python train.py --num_hidden_layers=9 --hidden_size=512 --num_attention_heads=16 --num_key_value_heads=16 --head_dim=32 --intermediate_size=2048 --vocab_size=18652 --hidden_act="relu" --norm="layernorm" --norm_place="pre" --norm_eps=1e-05 --positions="learned" --qk_norm=false --attn_scale=0.177 --bias="none" --tie_word_embeddings=true --parallel_block=false --init="normal" --init_std_qkv=0.0233 --init_std_o=0.0289 --init_std_up=0.0333 --init_std_down=0.0333 --optimizer="soap_variant" --learning_rate=0.0128 --lr_mult_up=1.27 --lr_head=0.00646 --max_grad_norm=1.0 --warmup_steps=200 --schedule="wsd" --decay_fraction=1.0 --decay_shape="cos" --final_lr_fraction=0.0 --batch_tokens=[65536, 131072, 262144] --max_seq_len=1024 --doc_mask=true --train_tokens=772500000 --max_steps=6013 --dataset="wikipedia_en"
Each number is 50 + 10 x the weight over its row's rms, rounded and kept within 0 to 99. Layers, rows and columns count from 0. The size before them is the row's rms in percent of the matrix's.

# up: layer 4 MLP up, 2048x512, rms 0.0333, rows 1181-1233, columns 448-511
# down: layer 4 MLP down (transposed), 2048x512, rms 0.0333, rows 1181-1232, columns 448-511
up1181 105:39 71 49 50 42 44 50 47 45 58 56 64 45 53 47 55 44 56 58 22 58 48 45 33 65 35 48 45 56 57 62 43 44 68 60 61 58 56 70 40 54 49 33 56 61 62 49 38 46 42 57 63 46 31 42 67 47 49 52 43 46 52 43 63
down1181 100:51 53 61 37 48 53 42 52 55 53 46 44 59 50 51 56 52 57 55 73 37 63 40 60 48 55 50 52 49 47 46 58 64 33 50 23 40 37 67 70 49 50 50 50 49 39 73 58 48 67 48 26 53 56 57 61 41 43 52 61 35 60 48 52
up1182 111:54 50 46 59 49 55 60 59 52 58 49 53 27 38 58 31 42 58 64 48 27 53 55 58 51 58 53 44 52 32 46 42 47 54 75 54 35 46 59 38 39 56 43 38 61 36 55 61 37 58 55 44 48 57 41 35 38 61 52 44 38 58 58 56
down1182 108:41 37 38 57 45 59 46 69 57 58 41 49 44 50 39 43 40 42 44 36 50 68 43 76 67 47 44 45 53 63 64 36 62 58 43 51 46 58 51 46 50 51 64 28 60 53 55 51 51 44 58 45 50 44 55 51 54 60 55 46 42 53 56 49
up1183 104:54 63 65 34 58 46 44 51 45 62 47 51 66 53 48 50 51 50 64 44 47 52 52 51 44 30 66 64 61 41 51 47 35 38 41 39 67 48 54 59 61 57 54 41 48 49 67 28 54 30 46 29 38 37 52 62 43 71 50 53 62 44 60 66
down1183 100:56 55 47 60 49 38 51 35 36 53 43 56 37 42 17 56 56 44 51 63 52 68 37 53 57 44 26 54 41 48 33 55 61 30 46 64 64 64 35 55 60 46 54 66 46 42 46 50 45 39 57 52 39 43 55 64 52 59 58 51 63 47 48 43
up1184 076:69 53 38 55 47 65 51 50 38 50 49 54 56 50 42 64 40 54 48 50 64 51 44 27 43 60 69 62 44 54 48 57 38 55 78 51 48 45 58 46 61 24 42 59 35 57 45 41 41 39 50 37 61 33 48 58 61 60 58 53 52 39 55 63
down1184 072:43 31 44 52 42 52 40 66 75 56 49 32 57 66 73 46 57 55 51 43 54 36 64 48 48 46 73 41 54 60 55 66 68 57 47 51 45 50 42 40 53 56 47 62 63 41 52 37 57 42 55 48 47 54 59 55 45 51 46 61 60 70 62 51
up1185 101:65 41 67 43 65 75 45 52 42 43 66 36 49 45 57 38 44 64 45 68 34 65 36 59 62 52 49 53 51 48 47 44 49 60 52 44 56 21 65 40 48 60 44 62 53 41 54 51 53 55 61 47 58 49 49 54 51 59 49 50 45 47 49 46
down1185 095:35 66 36 33 53 19 62 49 35 35 53 45 45 46 51 41 42 59 55 48 41 70 50 43 61 51 39 51 36 61 51 64 53 47 49 48 48 57 51 43 46 64 66 60 58 43 65 59 49 33 65 47 54 54 59 46 65 42 60 56 52 47 41 73
up1186 119:57 50 52 51 35 50 66 47 40 42 53 43 65 49 52 69 58 59 51 51 53 48 58 42 57 50 62 22 59 56 59 51 72 63 50 51 62 43 58 54 52 59 57 53 47 54 58 55 51 56 64 55 62 46 47 53 27 55 55 61 45 57 64 30
down1186 126:53 51 52 59 50 61 53 56 61 41 51 47 41 41 32 45 55 56 61 49 37 70 39 51 40 45 36 48 36 46 61 65 40 45 66 49 55 45 60 55 49 49 50 46 53 40 44 38 64 40 41 40 29 49 30 58 52 54 31 78 47 43 39 47
up1187 113:43 57 50 39 51 36 46 53 67 47 67 46 47 44 59 63 41 42 69 19 44 69 49 42 61 47 48 41 55 25 65 49 47 50 49 57 65 55 42 41 55 61 47 33 49 48 41 54 45 31 49 47 49 58 45 48 63 49 39 48 39 43 32 47
down1187 117:57 47 50 63 44 51 64 52 48 48 50 58 55 55 42 56 59 71 42 50 41 57 43 56 36 51 37 37 48 56 50 42 44 43 55 51 45 59 40 50 55 32 50 43 53 36 60 32 58 53 49 74 53 53 33 33 47 50 42 63 64 54 33 44
up1188 095:40 66 45 50 24 53 55 53 56 56 43 44 52 48 41 52 55 53 53 60 75 46 73 48 52 80 47 52 35 33 33 40 50 44 47 51 60 39 68 49 58 41 36 41 41 57 51 52 61 39 46 37 54 48 40 63 51 42 45 42 44 47 51 51
down1188 099:47 53 39 37 59 24 48 44 72 51 61 53 48 44 35 63 47 52 54 55 52 61 47 51 53 54 61 28 42 64 60 49 39 55 50 51 33 28 32 59 51 57 52 51 63 34 46 60 43 60 53 63 35 54 26 69 42 57 48 59 44 52 50 45
up1189 107:56 42 71 37 61 34 36 57 44 43 49 32 57 53 58 56 44 51 65 38 44 32 57 66 53 36 50 61 33 34 54 54 67 40 50 41 47 29 66 69 40 67 46 42 56 49 61 45 50 22 48 43 57 33 54 71 35 49 37 45 41 43 32 41
down1189 102:43 42 60 52 36 48 64 46 61 58 42 57 49 45 34 51 59 57 31 55 56 41 52 54 64 66 41 56 72 42 56 75 42 65 50 48 47 55 45 53 45 53 49 53 54 43 52 50 47 43 41 45 55 52 43 43 55 37 41 53 45 38 55 50
up1190 094:50 52 58 51 51 48 40 41 54 49 52 48 32 39 56 24 48 33 53 48 31 24 44 63 49 36 65 43 55 45 59 44 45 50 59 45 46 54 43 46 64 41 63 46 65 44 54 72 54 54 33 51 49 67 60 48 50 41 48 42 43 58 42 48
down1190 089:41 67 41 48 44 52 57 58 52 62 77 64 47 64 36 36 61 55 48 54 38 47 55 54 54 60 30 49 46 49 47 63 44 45 52 41 47 41 52 59 51 51 34 39 27 45 50 36 51 48 46 49 46 53 46 38 47 45 49 56 45 39 56 67
up1191 104:67 58 44 54 36 47 50 49 37 32 46 55 73 61 50 54 47 51 46 62 34 60 62 44 48 58 45 36 53 60 55 41 67 59 47 54 52 54 38 42 27 64 47 61 22 41 36 48 55 44 60 46 43 34 56 53 30 50 51 49 60 49 57 34
down1191 093:45 49 43 51 53 34 62 54 34 50 75 53 34 43 55 47 63 47 68 44 44 49 55 48 42 51 41 45 41 55 60 38 41 47 63 59 51 47 50 64 65 62 49 37 42 52 54 24 50 56 36 44 61 51 46 59 59 56 55 51 54 52 51 32
up1192 119:51 34 62 35 36 50 46 49 55 60 40 25 59 48 48 51 31 49 47 45 39 54 56 55 63 85 65 50 44 39 54 34 35 54 50 46 56 42 56 47 48 52 66 56 51 42 45 63 37 53 61 49 42 55 55 51 47 36 48 46 44 63 32 39
down1192 117:65 72 59 61 58 72 65 61 53 44 44 65 44 48 60 45 56 37 42 45 58 46 38 61 56 53 43 46 55 45 62 45 44 38 53 62 60 67 53 43 46 71 36 40 52 71 49 71 40 42 47 55 45 59 58 45 50 45 40 46 43 47 27 59
up1193 096:42 42 51 46 43 44 37 52 41 56 32 51 49 42 55 35 58 55 35 50 44 62 34 36 50 48 58 51 52 74 60 46 51 35 45 39 47 60 52 59 54 44 51 46 49 52 57 42 53 50 43 37 25 44 36 71 40 49 51 61 53 46 38 59
down1193 098:65 33 41 55 58 48 50 52 48 29 46 51 40 55 23 60 52 36 51 47 49 49 59 67 30 37 50 53 37 59 52 58 66 60 43 58 61 54 58 54 39 39 57 52 53 38 36 42 52 49 58 45 57 51 46 51 54 61 49 48 56 52 38 45
up1194 080:70 48 48 50 63 60 45 34 50 47 64 47 53 66 49 65 56 18 52 49 45 37 67 47 67 33 42 40 55 55 49 50 56 47 31 50 39 49 62 52 41 36 31 36 70 44 40 65 55 59 51 68 43 65 33 40 41 64 59 53 54 47 49 33
down1194 072:55 52 49 65 51 60 53 40 49 57 44 46 43 40 47 38 50 60 45 57 37 59 35 38 42 50 47 40 66 46 53 39 55 42 32 77 56 50 50 37 56 54 35 42 50 46 62 44 32 50 59 35 67 40 57 35 57 58 45 48 39 45 47 54
up1195 136:55 31 55 57 36 37 55 49 44 57 49 43 46 42 41 27 36 43 49 32 55 46 44 66 53 62 61 46 45 47 38 67 54 52 50 62 36 43 45 60 30 67 22 52 37 57 57 60 36 62 57 47 44 40 42 41 58 26 60 39 63 64 46 51
down1195 147:35 58 48 71 44 37 56 48 52 47 66 50 30 51 27 56 50 43 65 24 71 50 63 55 52 57 67 52 68 53 61 73 54 51 49 66 34 44 52 62 47 53 43 48 25 61 59 38 56 48 62 49 56 42 53 62 61 41 57 63 54 64 39 42
up1196 100:54 47 33 45 50 45 39 51 67 59 57 42 55 37 45 46 48 67 51 49 69 64 67 44 62 54 63 44 57 49 57 65 61 49 48 33 48 60 37 49 31 54 44 46 66 51 50 60 48 57 53 49 38 43 55 50 38 56 66 50 42 42 41 50
down1196 105:35 63 54 45 56 62 44 46 45 25 43 55 25 54 45 31 55 44 57 57 55 47 58 52 54 48 46 43 54 54 46 47 60 60 40 64 67 58 48 42 51 55 68 59 29 35 58 44 52 54 55 53 66 54 30 48 53 43 60 47 55 48 44 43
up1197 099:46 62 56 42 61 38 51 59 52 58 56 54 56 53 65 66 45 55 39 25 50 57 67 41 67 64 43 41 50 54 47 56 55 29 49 41 41 43 39 30 39 53 55 41 50 53 50 46 59 44 61 44 38 59 59 57 58 53 72 44 48 59 53 56
down1197 102:28 54 46 42 53 56 45 48 47 33 49 61 31 46 50 39 68 56 60 62 35 50 43 58 35 58 57 49 44 57 56 52 68 43 53 54 58 49 58 39 37 48 37 46 54 61 44 47 52 65 60 37 41 42 55 62 34 55 30 69 59 61 62 52
up1198 099:45 47 59 38 56 62 49 51 46 51 33 54 37 36 43 72 47 41 50 71 37 45 47 42 28 47 46 41 50 35 33 52 52 56 50 60 48 55 47 41 55 37 44 46 50 39 48 45 39 46 36 50 57 71 29 54 46 47 31 46 44 63 49 36
down1198 104:60 75 43 65 57 36 43 49 41 36 70 65 62 51 57 47 31 36 51 36 61 31 45 48 47 55 45 47 65 45 55 40 49 45 45 48 40 51 44 48 41 61 34 51 45 61 57 52 54 56 62 36 51 62 61 46 65 56 46 52 56 27 37 51
up1199 101:60 42 53 38 32 48 35 44 55 44 59 57 51 40 53 44 51 53 32 52 44 38 49 61 44 33 62 69 54 58 39 50 67 46 32 28 49 41 48 41 31 38 62 33 50 43 59 50 45 44 54 40 52 55 66 57 38 41 52 39 46 34 44 63
down1199 104:41 35 67 52 50 59 42 48 49 35 52 62 60 52 45 62 60 41 67 70 50 48 55 41 47 43 57 53 45 59 64 49 43 51 62 43 44 44 51 66 37 32 41 53 39 37 53 57 57 70 58 49 45 59 67 47 41 71 43 47 58 52 47 31
up1200 110:49 31 40 61 45 51 52 63 51 39 53 61 54 44 45 63 69 42 37 40 45 63 44 51 48 43 42 56 42 48 25 53 59 55 59 48 69 42 49 60 48 51 47 66 49 58 58 56 54 38 62 50 62 58 47 78 50 47 50 61 55 40 38 48
down1200 121:48 46 69 53 45 54 49 72 54 53 58 62 55 52 62 37 45 52 43 64 62 52 38 38 43 68 35 39 49 40 49 55 61 63 48 62 51 47 67 55 59 46 38 37 42 48 38 42 67 55 49 36 27 45 51 50 43 53 48 50 49 66 55 34
up1201 091:62 31 40 35 52 45 38 50 53 61 51 60 38 54 51 37 57 43 65 49 70 43 60 54 49 47 49 60 63 27 60 48 47 33 48 41 60 72 50 59 55 58 41 50 51 54 59 37 64 44 55 51 32 37 59 47 45 53 57 32 43 55 43 61
down1201 090:35 63 56 53 51 62 59 50 39 42 43 52 57 68 53 69 44 47 30 52 67 56 44 50 72 42 50 47 46 47 44 41 60 67 16 56 56 67 44 47 31 57 53 47 47 74 53 71 53 42 55 62 78 68 49 65 38 51 60 52 47 50 48 48
up1202 095:47 49 36 51 63 42 60 39 50 56 39 54 43 52 42 54 56 36 58 33 49 54 43 64 46 57 59 43 60 58 54 21 40 68 48 50 57 43 56 32 59 60 37 43 69 43 50 43 77 38 37 35 36 46 48 58 63 64 56 36 45 40 44 41
down1202 091:48 57 41 59 28 48 49 51 41 41 42 50 59 60 38 50 43 61 55 50 32 33 54 46 51 43 59 51 45 46 45 53 49 32 41 40 50 60 46 54 40 48 73 47 46 42 45 76 45 54 69 39 56 59 45 55 41 55 51 60 51 59 45 47
up1203 084:70 41 34 41 44 38 46 46 52 52 60 33 40 48 50 48 48 57 39 56 50 51 54 52 75 56 47 58 77 47 42 41 39 43 24 45 32 51 54 60 31 44 53 45 36 56 59 65 42 42 60 50 42 54 57 67 62 48 61 64 55 40 55 31
down1203 088:43 66 48 46 67 54 64 59 49 62 36 50 49 49 54 50 55 41 39 63 34 43 55 52 55 32 73 41 41 54 65 54 61 43 54 45 51 66 51 31 69 40 46 32 38 66 33 54 47 56 68 49 37 56 36 41 47 56 66 48 35 52 44 48
up1204 096:44 40 62 57 37 54 58 72 63 64 36 62 42 70 51 48 64 39 61 58 29 38 52 52 42 49 57 57 52 50 48 57 67 52 54 52 46 58 56 40 35 46 53 39 52 36 50 43 54 47 59 54 39 50 46 56 62 69 47 49 58 71 42 36
down1204 094:45 57 52 35 59 43 49 36 51 42 54 45 61 58 50 56 59 53 43 49 67 56 50 56 45 45 47 61 54 45 33 60 43 39 32 47 65 61 53 50 59 60 47 50 57 50 39 44 43 39 49 43 55 53 54 51 43 58 41 50 69 55 56 48
up1205 097:56 52 32 50 49 50 47 68 39 56 46 45 40 54 55 52 52 52 56 47 41 43 52 54 40 67 44 43 50 34 49 55 51 67 44 54 42 53 54 48 38 33 44 55 48 42 68 43 46 59 64 37 34 63 69 57 66 40 55 52 58 52 70 49
down1205 104:46 55 58 47 35 43 34 58 49 38 49 50 53 54 48 40 53 53 60 38 43 33 51 58 48 53 51 37 47 35 42 60 54 52 56 58 43 51 37 47 45 62 65 57 53 29 50 57 67 45 73 55 43 46 52 44 36 53 65 50 44 33 44 69
up1206 083:48 50 48 52 57 50 36 58 35 35 40 42 56 51 61 46 51 67 42 62 64 57 66 48 56 37 50 41 49 53 51 44 41 45 51 50 42 59 50 59 54 34 52 56 58 53 62 63 58 53 52 59 51 53 62 44 74 54 27 52 51 47 60 19
down1206 086:63 30 44 33 47 54 73 52 50 59 63 44 45 53 55 43 31 51 37 61 43 40 51 50 49 42 48 47 73 41 49 62 28 41 59 53 78 51 40 42 45 51 49 45 49 60 35 36 44 42 42 34 32 56 54 32 52 43 62 46 68 38 33 67
up1207 115:54 40 33 40 67 52 51 38 60 49 41 67 42 48 45 52 49 48 47 53 57 53 55 69 34 57 52 59 63 38 41 59 47 51 34 33 40 46 53 47 66 64 58 36 71 50 58 49 62 51 62 61 41 65 40 48 59 50 45 40 48 52 37 69
down1207 116:65 56 36 41 45 41 56 41 57 52 40 49 57 52 63 44 51 35 45 44 65 43 56 48 36 53 54 38 38 57 55 55 45 37 31 57 48 40 46 45 64 49 31 59 52 40 36 37 42 49 36 57 40 52 48 43 56 40 41 36 48 40 31 60
up1208 110:43 38 36 51 59 45 46 41 63 61 45 49 61 54 36 60 52 47 45 44 46 49 37 55 54 59 54 37 51 43 40 51 35 35 67 46 34 37 61 40 47 70 33 49 44 53 56 42 58 41 52 47 50 57 58 25 58 53 61 62 50 53 48 48
down1208 105:37 55 54 46 45 62 61 66 43 41 51 53 64 57 43 58 50 54 49 45 48 49 48 44 51 40 50 56 36 50 62 62 64 59 48 35 63 69 47 48 55 38 52 35 49 68 43 54 52 76 51 73 52 46 41 59 46 41 54 38 42 62 52 38
up1209 086:42 39 37 48 57 22 38 52 44 49 47 58 43 68 46 60 57 45 56 60 59 67 54 56 51 47 65 41 43 49 64 55 40 51 50 45 50 25 51 53 62 48 49 53 31 43 64 49 33 58 60 34 60 39 50 47 40 38 61 38 43 51 60 57
down1209 092:52 47 47 63 50 72 53 49 51 58 52 36 57 40 61 34 46 49 37 45 60 40 45 36 36 50 50 67 52 58 44 48 58 59 54 54 40 70 41 43 31 57 60 24 53 57 43 59 60 43 48 51 41 57 52 50 54 49 53 62 45 57 35 59
up1210 096:54 48 28 64 52 44 50 42 51 39 63 27 52 63 39 34 62 40 66 49 57 49 69 66 48 57 53 61 70 69 37 57 75 35 44 50 53 45 23 52 45 34 41 36 67 41 44 67 59 45 42 48 57 58 48 60 51 44 54 75 42 53 42 50
down1210 096:58 53 78 28 42 51 28 61 55 44 37 50 60 50 59 49 50 55 50 52 34 48 47 35 65 62 51 49 46 39 53 59 49 57 59 49 50 52 54 62 59 84 63 63 53 60 45 45 61 44 46 43 51 63 58 45 63 54 52 46 42 40 53 45
up1211 107:44 52 39 63 71 64 41 54 57 53 63 51 58 32 62 52 61 36 46 65 44 46 60 50 50 51 48 48 60 55 39 45 47 53 40 50 61 38 52 53 36 43 43 53 48 61 66 38 58 46 76 34 33 45 20 57 38 43 62 54 48 51 47 44
down1211 090:53 52 51 48 38 42 55 66 32 43 34 48 47 73 38 49 58 63 49 30 53 37 42 30 45 49 67 53 31 50 66 45 51 70 57 66 47 61 41 53 41 49 61 61 51 50 44 60 50 57 49 53 55 72 59 45 67 48 32 47 50 36 47 38
up1212 091:63 58 34 64 58 74 39 47 58 56 49 56 58 55 51 55 57 37 56 40 34 58 66 37 41 61 63 42 47 56 39 68 44 58 62 60 49 59 45 47 48 57 65 50 44 49 62 50 37 43 56 51 28 62 40 49 64 37 67 47 36 52 48 37
down1212 099:45 50 62 51 49 61 56 36 44 57 51 47 46 39 52 53 56 51 44 41 41 34 19 46 62 52 36 78 55 43 53 46 43 55 54 43 46 41 38 44 49 42 61 60 53 56 41 41 67 51 29 38 56 47 53 45 49 58 50 61 36 47 45 62
up1213 083:45 49 51 61 56 38 82 51 66 41 39 61 49 64 51 52 47 30 49 59 40 46 41 57 45 55 58 51 52 46 53 40 52 64 43 36 51 48 66 80 47 38 64 46 59 51 57 41 61 51 68 54 43 43 54 47 43 75 27 58 41 55 53 36
down1213 068:35 58 32 36 53 66 27 54 27 58 55 38 51 51 67 52 37 52 52 58 42 57 44 55 56 48 30 62 60 55 51 35 54 34 49 50 47 52 47 35 43 59 49 40 45 52 31 64 30 39 41 48 46 45 43 49 57 38 56 31 47 49 52 58
up1214 097:31 48 40 45 49 47 54 51 53 36 41 45 54 43 41 45 52 56 65 62 60 55 60 46 43 38 51 30 47 34 56 79 63 54 65 53 62 50 42 60 59 44 52 48 36 60 22 53 45 57 37 54 52 58 57 62 59 48 41 50 40 57 49 35
down1214 104:61 42 58 48 50 47 34 35 42 49 61 55 54 31 57 35 55 40 34 43 47 63 52 48 67 43 50 45 50 49 52 50 53 49 36 56 52 41 50 48 38 42 61 52 50 45 37 51 33 45 57 45 52 39 59 62 51 67 49 66 29 46 68 58
up1215 105:68 42 53 47 48 45 43 40 46 48 49 45 51 53 56 54 49 69 43 34 47 62 45 54 58 48 65 70 42 46 53 51 45 50 46 47 53 36 32 48 51 48 61 41 62 39 73 60 57 25 61 47 50 58 52 50 42 67 49 22 49 48 42 47
down1215 100:62 58 55 62 53 38 64 44 51 55 42 62 44 51 35 50 60 41 38 46 43 53 53 52 46 37 40 44 58 55 55 60 51 65 54 26 46 62 59 55 53 54 58 52 53 47 55 63 26 41 55 53 70 39 49 57 50 70 46 47 57 53 49 32
up1216 106:64 48 30 45 37 49 37 44 50 72 36 39 47 47 44 46 43 65 57 40 56 44 57 45 37 42 42 69 47 56 60 52 61 56 58 44 33 37 48 46 50 27 56 43 64 33 29 51 41 45 49 47 66 53 53 59 49 61 51 39 56 48 31 63
down1216 097:41 51 50 59 61 62 38 68 51 65 50 38 43 47 55 46 48 43 39 52 49 70 37 33 32 46 63 58 54 53 45 62 48 56 52 62 66 55 21 64 54 61 56 72 49 60 57 44 62 55 38 37 40 56 56 39 60 42 48 63 43 47 61 55
up1217 102:45 48 26 48 32 57 50 35 56 47 40 60 40 56 52 62 72 55 54 53 49 64 64 49 40 47 53 54 49 37 59 53 51 52 62 39 66 46 56 49 52 51 57 58 47 45 40 31 44 46 47 54 49 52 52 54 45 53 65 43 53 45 43 31
down1217 116:44 45 47 57 55 64 55 48 49 59 60 54 62 59 50 54 64 46 42 60 49 55 36 53 59 55 34 41 55 57 41 49 56 56 54 70 49 50 62 55 48 58 60 67 53 47 59 44 45 59 78 57 60 59 40 67 52 49 51 53 68 51 62 59
up1218 102:56 54 52 56 52 37 62 54 45 43 35 58 59 38 44 49 51 47 36 52 37 36 42 46 69 55 29 57 44 55 32 51 47 56 62 39 60 69 35 39 32 54 38 43 49 33 36 52 49 31 71 64 52 35 32 66 24 65 57 65 52 47 42 67
down1218 110:56 51 67 48 69 51 50 47 32 52 61 47 48 61 28 49 45 50 46 67 54 50 58 58 61 39 68 78 57 59 39 35 45 46 25 51 58 34 45 41 46 55 38 51 42 44 63 41 34 52 36 49 59 42 52 43 44 53 46 55 50 50 74 64
up1219 108:21 63 57 50 47 46 62 60 31 52 43 57 36 51 36 56 52 50 54 48 49 48 67 62 45 34 40 31 55 56 49 45 58 56 60 42 48 61 30 37 45 60 35 59 52 38 47 59 60 55 52 50 37 50 50 59 54 55 53 58 58 57 46 51
down1219 101:56 49 60 42 34 48 67 40 46 55 46 31 40 41 53 68 58 55 73 37 51 54 48 57 46 44 38 48 30 42 39 51 46 17 62 62 64 55 42 44 48 44 56 47 55 44 49 45 50 41 54 48 52 40 66 64 67 57 29 45 34 50 54 46
up1220 112:65 46 50 49 54 53 67 35 43 50 40 64 71 39 57 62 61 50 46 54 57 50 52 64 40 47 25 58 58 37 55 43 43 40 56 53 56 59 33 49 45 43 28 62 59 59 42 50 57 39 46 37 63 53 31 55 40 58 51 65 58 47 42 48
down1220 118:43 54 46 37 55 54 55 38 45 43 47 47 54 52 45 33 60 43 49 47 43 46 41 29 56 35 44 50 50 37 53 56 70 46 42 62 43 39 48 37 62 74 46 49 46 51 56 48 45 47 53 31 37 58 48 52 43 58 44 46 46 37 38 49
up1221 085:67 53 55 66 45 45 43 52 27 41 73 55 31 63 39 60 50 49 43 45 44 48 73 57 62 42 37 43 55 57 46 52 33 35 43 53 61 33 58 49 50 52 52 50 59 45 58 63 43 55 42 49 62 56 39 48 48 50 40 43 60 32 48 60
down1221 089:45 38 42 47 48 69 45 65 53 28 60 32 46 43 62 53 39 41 40 49 75 55 48 60 47 63 49 42 62 48 40 46 58 62 37 59 46 50 34 63 52 48 59 32 49 49 33 52 49 56 45 46 71 39 45 56 57 53 63 45 47 36 58 44
up1222 099:36 43 41 57 38 50 57 59 52 54 49 48 69 45 44 60 56 42 77 64 57 63 44 54 58 52 65 48 53 58 35 40 51 59 61 40 63 67 36 46 55 44 53 46 50 33 41 55 57 54 66 61 48 52 67 38 28 45 57 39 42 45 49 57
down1222 101:69 40 41 62 49 52 54 52 64 32 50 58 57 48 50 40 56 58 62 44 50 43 61 49 62 41 50 49 45 51 54 64 57 53 46 49 46 49 59 63 53 66 50 59 55 46 66 37 53 45 42 59 63 48 60 49 38 53 57 31 44 54 63 57
up1223 089:32 54 47 45 53 45 47 50 51 52 64 38 53 51 45 51 63 41 55 53 56 41 39 38 45 31 48 55 50 46 50 19 43 42 44 59 53 43 52 57 57 46 54 48 50 57 54 64 38 47 30 24 40 46 54 53 58 38 51 45 47 48 56 48
down1223 092:36 54 46 47 52 65 57 57 60 62 55 48 66 54 51 46 53 55 63 66 55 49 40 38 52 55 52 61 42 41 36 58 55 46 50 64 42 57 44 44 45 55 34 49 34 61 72 45 54 45 57 45 43 34 38 60 42 45 41 61 63 50 54 53
up1224 099:57 40 52 65 41 39 69 32 23 57 56 42 52 65 44 43 65 36 57 30 57 48 52 47 59 41 41 46 54 69 48 47 45 59 57 62 60 71 68 59 47 42 55 64 45 48 53 33 27 54 50 57 51 54 44 42 42 36 59 53 50 70 35 63
down1224 102:40 66 41 59 54 63 62 46 57 32 46 54 41 50 56 54 60 45 42 64 47 21 50 54 51 56 47 58 53 39 58 65 41 48 74 47 52 60 25 55 65 53 50 46 35 68 57 48 57 56 69 49 32 46 42 42 49 40 45 39 43 34 23 45
up1225 095:52 50 45 58 67 65 58 39 46 45 62 40 45 45 47 51 38 58 32 61 69 63 50 56 53 45 44 50 54 64 58 51 42 58 33 62 47 45 45 49 37 51 41 56 48 44 56 38 66 58 57 48 52 54 39 44 32 54 43 56 63 50 58 51
down1225 100:52 47 50 52 67 58 39 50 57 52 30 62 54 40 59 56 58 47 57 45 54 45 37 47 58 60 42 59 34 58 67 49 39 51 60 51 46 61 46 48 56 55 40 52 30 38 35 63 42 34 52 52 49 37 60 62 32 28 60 45 62 47 58 46
up1226 089:56 54 41 37 63 45 47 55 67 51 54 47 56 52 52 55 56 59 48 50 26 52 26 53 54 55 65 61 45 33 40 46 49 42 32 60 55 34 60 48 50 40 49 33 69 56 59 43 20 67 68 43 42 52 56 59 64 73 43 49 47 60 37 47
down1226 090:45 42 45 47 45 47 54 44 43 36 54 48 54 67 54 53 55 44 49 56 58 47 57 33 47 44 59 52 46 57 43 33 59 61 51 45 37 46 39 49 43 56 49 79 47 42 43 51 68 34 47 48 44 58 62 63 31 39 51 48 55 44 70 53
up1227 101:63 51 56 56 54 44 63 46 33 54 44 57 68 56 48 48 56 45 26 55 56 53 52 44 61 55 58 58 44 61 71 36 52 59 54 44 45 59 71 41 50 38 44 49 56 42 47 33 58 41 61 38 46 57 49 48 54 53 53 35 48 52 48 60
down1227 105:37 50 52 53 55 53 49 35 45 46 47 36 57 54 49 49 44 51 64 08 47 47 43 62 40 64 53 41 73 47 50 39 51 39 72 56 53 48 55 60 48 51 63 53 66 45 59 44 50 67 34 65 65 56 49 44 50 43 28 61 57 54 47 45
up1228 113:66 47 32 65 59 64 62 45 57 41 70 57 45 40 44 54 57 52 54 52 46 41 49 36 46 39 52 56 44 51 49 45 35 50 71 39 69 43 41 20 49 57 37 53 55 53 64 52 47 66 69 43 59 56 57 55 41 69 44 26 49 50 53 57
down1228 107:44 42 48 54 47 36 58 45 47 50 54 52 48 52 32 50 51 29 50 65 64 66 53 47 44 36 50 36 33 48 54 73 60 56 50 64 70 55 59 53 49 36 44 57 38 49 54 51 61 58 37 73 52 55 50 66 51 57 58 43 53 42 48 56
up1229 101:66 37 39 47 50 45 44 56 65 54 67 58 51 64 48 38 64 58 61 55 32 55 59 48 44 48 51 63 53 81 52 64 54 54 59 59 56 17 24 37 65 38 43 44 62 47 40 33 57 54 52 67 42 55 57 45 49 38 56 55 41 52 44 59
down1229 096:51 42 58 39 67 50 59 53 42 44 42 43 40 47 46 61 37 48 35 47 39 51 50 39 63 37 48 54 55 32 47 25 34 44 49 60 68 69 41 44 64 65 47 54 42 35 41 63 58 43 63 51 66 42 44 48 53 58 24 53 47 41 50 44
up1230 099:45 60 72 41 40 36 53 31 62 49 53 36 56 56 59 54 56 55 59 49 61 33 56 48 53 57 46 52 60 46 38 56 50 51 53 58 38 41 38 67 47 64 63 62 39 44 37 67 57 42 42 33 42 61 39 61 58 45 53 63 52 29 52 55
down1230 093:50 55 44 47 49 41 31 46 44 61 51 45 37 41 55 55 46 46 57 51 40 45 57 41 40 43 53 48 49 55 44 56 47 68 53 47 51 50 55 73 73 46 40 49 44 49 59 50 51 64 65 50 52 35 64 47 51 60 48 55 54 58 49 45
up1231 096:56 56 51 33 47 48 42 36 46 59 56 63 45 32 61 50 46 39 51 45 46 42 59 57 56 53 52 42 42 48 56 43 42 62 75 50 42 48 60 61 43 52 61 55 48 40 67 45 35 49 45 35 43 54 42 51 62 43 54 60 51 55 48 32
down1231 093:41 49 29 47 40 52 53 58 40 38 53 49 46 45 38 50 64 53 39 39 51 41 34 56 53 49 47 58 50 49 52 55 60 40 28 44 59 59 54 60 45 58 40 35 56 70 26 57 64 50 56 42 45 64 59 63 60 48 51 40 52 51 38 44
up1232 089:43 44 63 48 55 66 37 41 59 36 76 57 66 59 53 48 38 43 38 43 47 60 59 42 45 58 42 37 47 52 48 46 57 50 61 50 68 55 33 41 60 53 41 59 74 51 50 37 47 41 42 65 45 46 60 41 54 56 53 53 41 47 41 44
down1232 097:59 49 53 42 56 47 47 67 42 46 26 46 51 67 42 61 43 38 44 60 34 42 36 43 42 44 60 40 34 41 38 57 42 57 51 59 46 47 44 35 39 64 45 36 59 75 68 63 61 36 61 46 52 47 41 47 51 53 50 44 57 53 58 37
up1233 106:49 57 64 53 54 51 55 50 51 31 40 54 48 60 49 48 50 36 39 46 40 48 53 41 49 66 57 68 54 60 63 68 52 59 43 54 62 54 53 60 47 38 44 55 47 57 49 57 37 55 57 48 38 61 58 75 43 47 65 66 50 39 47 61